From a checkpoint of a small transformer trained on Wikipedia: 1.51M parameters.
Each number is 500 + 40 x the weight over its row's rms, rounded and kept within 0 to 999. Layers, rows and columns count from 0. Numbers have three digits each. The size before them is the row's rms in percent of the matrix's.

# layer 6 attention query, 96x96, rms 0.168, rows 0-33, columns 48-95
093:476525447522443498538523521471532487559543492470500487477483497478534526500473449504502464459469468498517503458567458531485604534485464478505510
087:522545542542446510468506442552485445562523546484461516520540537501574490445488516441460542536554495501508467535536541582465511584562536563491464
109:433518497501551502542499567497513474465560468533486484542520497545482505459432537496516487493452608491520444502459449485517488453380446498465534
077:417474569533451574515533579558512513478474471500482527552520431507506542485494490500519584521518562514496546506523565485471466497489430504476532
105:500494506494516480484481550511528505513471583458515490500489471468417552506509510450458446479534455529437499451572520451491514540511519444416527
103:497443476438434459471500494504419566529526436439568494515484520561476449414461517538580492500513455474526500420480544511533485471535492494493510
088:490438540527598482534443458461535456461471472561532502464570494475544481505487530546492455475498496481492533498461542552423548541519409476478527
092:466460559540471550523424531612520537469480433465490549546543505500519484535468526499423502540488526482542528473532438548560491520522432484478553
104:501530478427496482460484540457522506475477469442467471532453504477572528517492580477467500500527523514518478451506517393421470398467517543497473
093:528468551515493486486462528529570390491489462445527499540436476503463447443450482478484496470438514549443547459554483447565498454513458522540548
078:498554504520507572483500505489509465493456475504518481550508562493510483499528517474481472514465517445502513503478409505477561520579505487505421
101:539465490553501503445483462547506489481517493572536546496502502471499451513512556407505541471417496553468487489504470497485411509583514516500532
091:506467503534521524480510436474483448573466462522504558448419491455472453554489505595509550474473447507517494521496481491500512523540534500513485
106:542440533489528487448532453452491482570483507481526510516415509472531603496525527514508522465471468490571525436544488436471496429474497463461475
096:460494474527444475532510442587545449535466518496519452561539426494461489514558487471457517468510445453535525452561494505523577455471545441460509
097:488572506483479457478457485509510485498524492519505484473438474545573450524571421490564518513519455455494456563498552463534498468550468473494596
087:551539512531453535498517515467577485495447488525515524512517528517570500422408499575517443473555512493524519515513585458530584501501607558454541
100:505537486457564462475503536457569494480503534473582449470491484505585542452521506470499488446437566555568430501513553444486478479507514507538482
101:469529477543546394508473524488519499464544457456487469508453434422505514516507441477567493541456476511496484505551455549504528527491518532504522
106:489502472593495491617473529510570462463547472423589509480508527496521526495497523469568538485460503494543464516594528508516439462447484522517505
084:498528452505470456520483449378476403467527488513480421498549523481567476419480482471489471516496582503537477485543503486499541530520519490553530
082:506458571520508503575489491544573395535544537539533569489517488430501536492539457488495509476485376480518499534457527555561432599537492538536510
106:509525538534474512501535538565512478412516504526470484500515417529484430455531444504468496493530474504459452562531523507521526523460481519493542
103:463526504497506559479472571486504499468554529536476487465478481494444433476518453521514560460494460402484501501486452545510445584432463556485511
092:493527476472516516475495537510529507506544504528561534518493498585488520577543493565484506529496526511532456396516520452549436505435514516436535
111:549533497493425405447561478489542566548488508471504491564495492516481499489533498560481483506516467590499477465508525448439460454548562526508534
107:499509507509507455508508477487506519544443490521438523571538529447545497486466556476511471577505541547484434428568456479426486582483481486562526
105:471433536500462496515535481613519529502506528516573482523541528515398525493442500564488559504497498499459527442520452463546506565459507468491556
136:499509438471533454477529497431503487560516486461537436548504484495508545399530551551460485509460508550520501467512557451431546485520551542554420
085:574451497512514501522499446501473546543445485414505529574464494534560568472522535474517552515523445477458514503424526435446450480527557516500459
106:497543554506443470553445591519485502457517460488546466442472517519496499488614454503520547483487504487543490525516505488487489384464513512442504
088:535422490479463553515512459555507507505533518557515490522493470507424533515480583438504506500565563473429560511507493528537534573418538506512467
101:458468540526498475523548440487477470477425487481428499493486590425492455455439493559535510476513541507454535501452544510578518492511563513490552
091:508506542477549512501506443517557498494500513512483469527483525510498524567495489379435524408526525511476498494518528514456479556533468503544535
# layer 6 attention key, 96x96, rms 0.164, rows 0-33, columns 48-95
099:497539479478480484539490568417484451520486565406454451456490569498551477461405467498539464458488526486524482520585469456538434485497532501543485
098:496506527445501531521519533519480539511543486491541489506471465400530505594525488542507488518557477558563451521571478563505499493509533496500505
104:528428539520511558511489481446511487555476495441476543512530514461434525458433529400481493487432532458498500464511504474487418528497478524423485
077:422489487535584533495455597544549504444509450523460497480479461534475510532544547460432518438541521525548473469511397510505491477483507554474457
114:462489514454537486480493460543579490492513507526556557449485526506494491537498508492551546449439457468485489477488537477549424499540531522529496
093:476478513553500531506533459552541488515520493487564503506537489503442540446499374518533568497546469490471527445470450535480565560418551504473452
089:474466493446536433500539456546524443470530512529481483491453454515447569536533474431512523428492451514487564488529499571483582549527454426593530
092:469499473452526580535477597463574496476501450517401486498460504488503482552449463480489565546493523498489488502525451580493508448501479489551486
113:450475574524526517515483555540496559489471529485538505508526539595447520462487557586499536471499543456527542508438508436406532468519507468402492
084:399515566479567497474496522510565472499429523548460512463456462489512525477514555491463446485491469486417495565449492534514451448528496462476462
080:472458539571537457513567474478502496541445569546487547500499456485506470538573437475449499513473426449576536493492498544469553531538486540466463
096:527481489458388535453546490562493475475514472575485536416443489484478471581499523568518470516514502532549519524526490543477489398513464494505548
102:534431468488458441468490486590488465568514508535486424535420437478502481521523501483517404543488489530509467501543463513486552518510540534554422
102:528522509487528489388570529572564464502466476447557513485488465571479503497536495520484468510490470531535487552550591530476483459472477498485470
090:488554498445528466554481568555593452475514475479489465547545467519513529560496502505500452494496544502561535435522549558551539501417473500504553
096:547534535484489425500561480411487497550464475597495462587452487526455485478565453509542452492494558533524419543458536465541520439480512522517572
100:449520514498534454549462461477469526516415523520521416479502486502513457494474504510505410443574503547493444428522535477513523531535558480511566
094:520469513470535481451472482542540525480550512534593453511418482531531556535482523533513507416487541526523485524484631511395445407503498484483487
100:523575438468519447510495527458514427501515475479524526453471500481564518511522520511564490475530525511471435549519506497559529524534511488574544
088:496463495490485568513447571573465511464495511488541526463487470525508503509542589490522549442568506508556487530457531509459494477482533492437456
081:575533495512532525590519503474414503504478489554414553550572441503501492452553478532499518514459471475519469501470511505512503577508513470486435
084:493519471460488546477491529452530490552573444476469428495445510496509461620476551490532496524518499472511447494505514480507516421505456520531581
103:392507519490518442500520599570608498459543483501555496547488485470562458503465462541475473545510488499479464480565526517539459470538501519495579
099:504497528488563479476498462405525525530580592481463528473496466469420521526501502508509506574445515503489502519474517495561445548431529469503475
093:536470467419533473472512459501523501527550525545561482531483509550532568492479567520476476472482513464500492497454586554500519494487535517533468
101:469527528502474513517520562516563479491434475483556535492470468517531483411593452507447498485514479559513539490448515444448487491570518573526466
091:546508438515514550485487549448453484580502473504479530470467524554612490463511476531511461498516501509458507465482526529522447513515477473567475
105:513544491504459545510531492559584515440520499491495543488433470459520486511502475423525493476510493510559468509468446550611521527500412497498507
123:512465548519539462490499546548527498443439478441565537505460499505528557460536462546454492498527458511512540447492519506419545464497499608462460
099:530450558470500546493451540585504507437475481541504438553454502467504471567559561493516530469488460569552527463490485516514481488474494552562507
102:496565501490522516505492462518529519474497461443508540584506494540485481544543478574447526494491468550498568514443514474425511495524538545482544
090:402465475484490496503503492587542568493501446505556467503499505542540499553496517442506503511497504471576446494561399491571472536476474442509566
105:482533556494498482580527465464473473514378530458451477532537577470521507436475508503496484475467541511509486550483481436495499496522529469424489
094:483498494526512545461526465447491543462533513499537466511509534470526551509569464491533449436493507456459498541515521479479439516512514497547530
# layer 6 attention value, 96x96, rms 0.143, rows 0-31, columns 48-95
093:453476540482484506467478599423446502502549463462510522487536499538521505526472560539540506480496520449456475502510529512527558583482493473517591
099:492549457482456560505560518476434539449478537494555448481533465507533521416508413554475481538566537497545494527495463412502606495479504513547501
092:549520449489542480431538458465506458461403517557473548501526516507463496514488502487459510524495445581404475466494472502639433512438497470480523
117:508456476529529441499513506479461526417450510449575460504462526538532543532438492517539498499545518505445509499597505523533468491462546470576484
104:480516559517534432514484529509466409448426506488528471426460553482520558553431490558528498439536497434413498497501478563512464554473473425550457
102:438457536486526513488555531503495492516497553550506524525494465601453510553557500536480529536529515564496496542523495542468523516454498493456458
088:484553507546506505462556462480412443503490462486532541482508542469469547502481449566502496495494518571481490520464569508504500511466511469556543
105:522514446519470457499512526527443478518482490456514453441472612449471435481460509490484524535476523570532443438531475536552455537570541447490519
095:511535530476491571547494523372556500444487508512468503496532459457471511485436473553444453538539496543494550545480585456508534523467520489505472
106:519458522570530484483532519501479434446477447473532497540532475554508511502436489564513486512510517538483525523481462551490446463509492471544475
114:473567436576444522517483508549459496523494488474557473469522544484518494463549561465509470499454475571521429500504475494522500461572492480454550
111:520530460419547433504495499530471554564426569452496514517555479562501514482535505498498500498461510520438429474553520494526552468521528441534548
087:490461511535555519515493482456477503517490473518515424489466530495492496602517528502464501500587511513435510517532481477460501472467486501513467
091:578529464520505512503511514504508457608510468524455557526512388513461475447500554492504472506420502541509536556433542427466539488456442499531448
113:505432456532563467490485482531415516500536474460514485457501551520524584643458550501507511467482507538507503446532531506492485530516493450446486
098:516507498566460486426527475546506408462522465525486555478454520526497478503508471531529496552504529511505536496461466552483479453513515517491465
082:482509522472469572526490485479533493510511533498469454504503514451503442477476449444531475523498453478572535539480524497483503535468471630456462
097:466465566462528549498549512588503464497482489489520537505519525457482478512395503571504588527577543471546469479474521497504535431472452551565513
106:534588522491415549487525594459559468473513509477529549517519517573539543504469497535481529486519494461496580501471485460540443538507473509522494
085:535501482540525523468485549538441469542500481543552549486493572490492457518488659525488485560536485472470496510503479501520484485474537483533518
090:498505431570500467443480526467506522495513456482504531477500549493519533517474589519505474532517455513512498475524523558509584521592509502416464
111:543484479505438507560479557455527460568489511545483515502487419478502531536578474523498435520560498474493517531481540542502475503468496397578534
105:504527503521426496464569573388540485488457493517463545396465533499455539398496484511502440447515496512409513581487419499596513575454494475500484
085:533417526492507502483514454560601559435536543461509516540497500458537521538489466518491521505490483462542540462404518512491520556568537561444481
119:479499515518466532558461519476463493480445563444524455413482518477483494564499479492504550551571477403467525536553538448446467469530499438527521
096:508504434484546483568465433539556480489436545445498461525571505454450461520472537483489585492500550482489500474546502498491490448504532504474550
108:497513489540476612524506533487505457515493402524474588503511538470491455430540544499517485540542499539550524515418472484479536424565475516511574
107:421468555545534518487572522467531478464552514509466547493504528503521543551492484535523497537545481495517577521423519498560498525495534550457461
114:585479511523558444487438465608501451591485509519495477530546452504469465495546507507496480595499558476427483493509531497421534495517471525447502
091:532430527545595452538504482547476536490474502448606540474529475462582481545552506564501495472525464491500451512464428532500478463576506440440477
095:505548520493507515430558478552506584454510511469460602517553541556468499451481536492533502536499451512508516529509509507521522549518458484492501
124:453503534459492610494569493384520545495500519518512532503486496454443495467511409482406554521554501579501508487480528487522561487419481479550506
# layer 6 attention output (transposed), 96x96, rms 0.122, rows 0-31, columns 48-95
099:566511510445491432501553489559562554519493529547525519510438415456491495536550501508475480500526496509514492569502515519469417500583548475501490
099:559531547571499563513480475535550507515495508546477535555479510512486515517469460413538430499517532514489525564573495557534577530489467506485533
095:434490506513544524519461539556510444458534481450575432454558430516429581534505537541523594505459501498525508508526511468450501476474542481469514
113:483514485516538518510522591455579471550496503483521490545516483506476538532497466568443491454446466523554558465501479514482541464483499540483514
098:485521537471524527476537551474510521501495514551540529512539483551517480560545499590514453446562462461544528498442538543407530446497531505433508
104:470525424475493535435505434474560474562545548581428490529538474460472479449459536468388458503465474507492503558500503567531488507580574517539514
095:543559514527453453504506498526548528567543469546494548549558483500465457506446482538525493527509511520475491508542531487466509517477604489461436
104:507518524483556528446577469597501507395539464529512509591524514516449488521505543534453544511534541503531489509493442484490451533404515486476464
098:473507467511474534459456384504553510499481457477524528476442484553474450467543476491530525504471480499591476526513476506572532536510487530483466
106:517573497511524468508492541508512520520525507440544471524502487508430472418544467504471500452489487477458533421535535451462539471531501514428517
110:460443564525512527518467511564525523513544511550525506544509469481374482551488559461482521549491550442470517447546490568525445545450434478504514
102:521500492518482535522540539541598461475587486563490499489484470504488516519480539538457558507521486482554508528503470539540513516452510547503424
087:497547544494477528514515501477490489524432576558502539459566478500561525553543440491475447480458496459577445493494458521528497591478537524523489
094:522488502502512430557496494536471516427507516449548522530526538505498515531485426520582544607494425488535480496526505507562568555482505566536471
111:465516548432519423453469490509586459529462501498512532509479451453502488533514476541443522456512452538521485419534538392534480497553460439464547
103:485548496515530499560527516442480517460470529474447431516573513496514496363468502546465477519484490532481530494529460469424498486491470518526442
086:505493486480473540469510472548512519494483515495513527477424515502584471505495495459499469537513545516524485461466508501481543415500436459582551
109:533584493508531514446500490468435551530470490530530478519458510509530478443534435461516542506495477522432464540430600505436423552529524534463479
115:512521442487499481550507430449409595504464433518486468509523511507512432490420540523502471492501508488502496528543467478575519551495549446532531
099:532518511526456523510580499475436532508578498458494520528569544518449541466481500551506538534498514540537451565550453509482520580494522500539520
090:446423522411561610526491515512424461447485528524508508535489476541444532550517523527450475448443482496524440469479480434559478453477481483496543
112:496459484514501497546516425523430505535521528439513492489528535526525526466443482483489530463490494446585565490489508532499571598460529430442453
101:479480444378504473518525469557466568476513468486448463544461476491472516590518542514562560526469519542516544471479413489481524432571532468554530
101:501529500482523470566423446376431483493501480494469503481517546562465518445425522501558464438448584434479410549465470487526491426461448491498504
122:489501417374448470473535459461515530573556475507569484568505522511547529563505555478474442488494545514600492459517477526497514498441506476508467
111:452446507443513461407461503492449489546564440520541557476448521505473511533463549472479504505467483495478477546499531501472431497465444442487397
108:492521539476483465560481490505448491454466485508552523559552489506528481483623486408498496535495500513431474494524428525520508530515408442503549
106:525513531464515525513466494434498608524454535540516493483455481564501550482588479521504463472474532503517484498466483402563508463564531493499506
118:466510457495544511507486579443527448457580501453519559459541495472537530468477494496549470534488497561546424489527525560511498540476489494549493
099:503523513430504591503459597453515494489498538482503531489519460559416507530487423538500458453540500449476524462492522487537467458436458495435453
098:479567458517505497472532513485562521475548410547559481580420530487501479574485535586534491483460519514457496526497470470523448430492564515594548
119:529428440580501506520473361496518475528511493516540530538476510522524546513492530462528510512436518516500527556512423545509543493551493507491461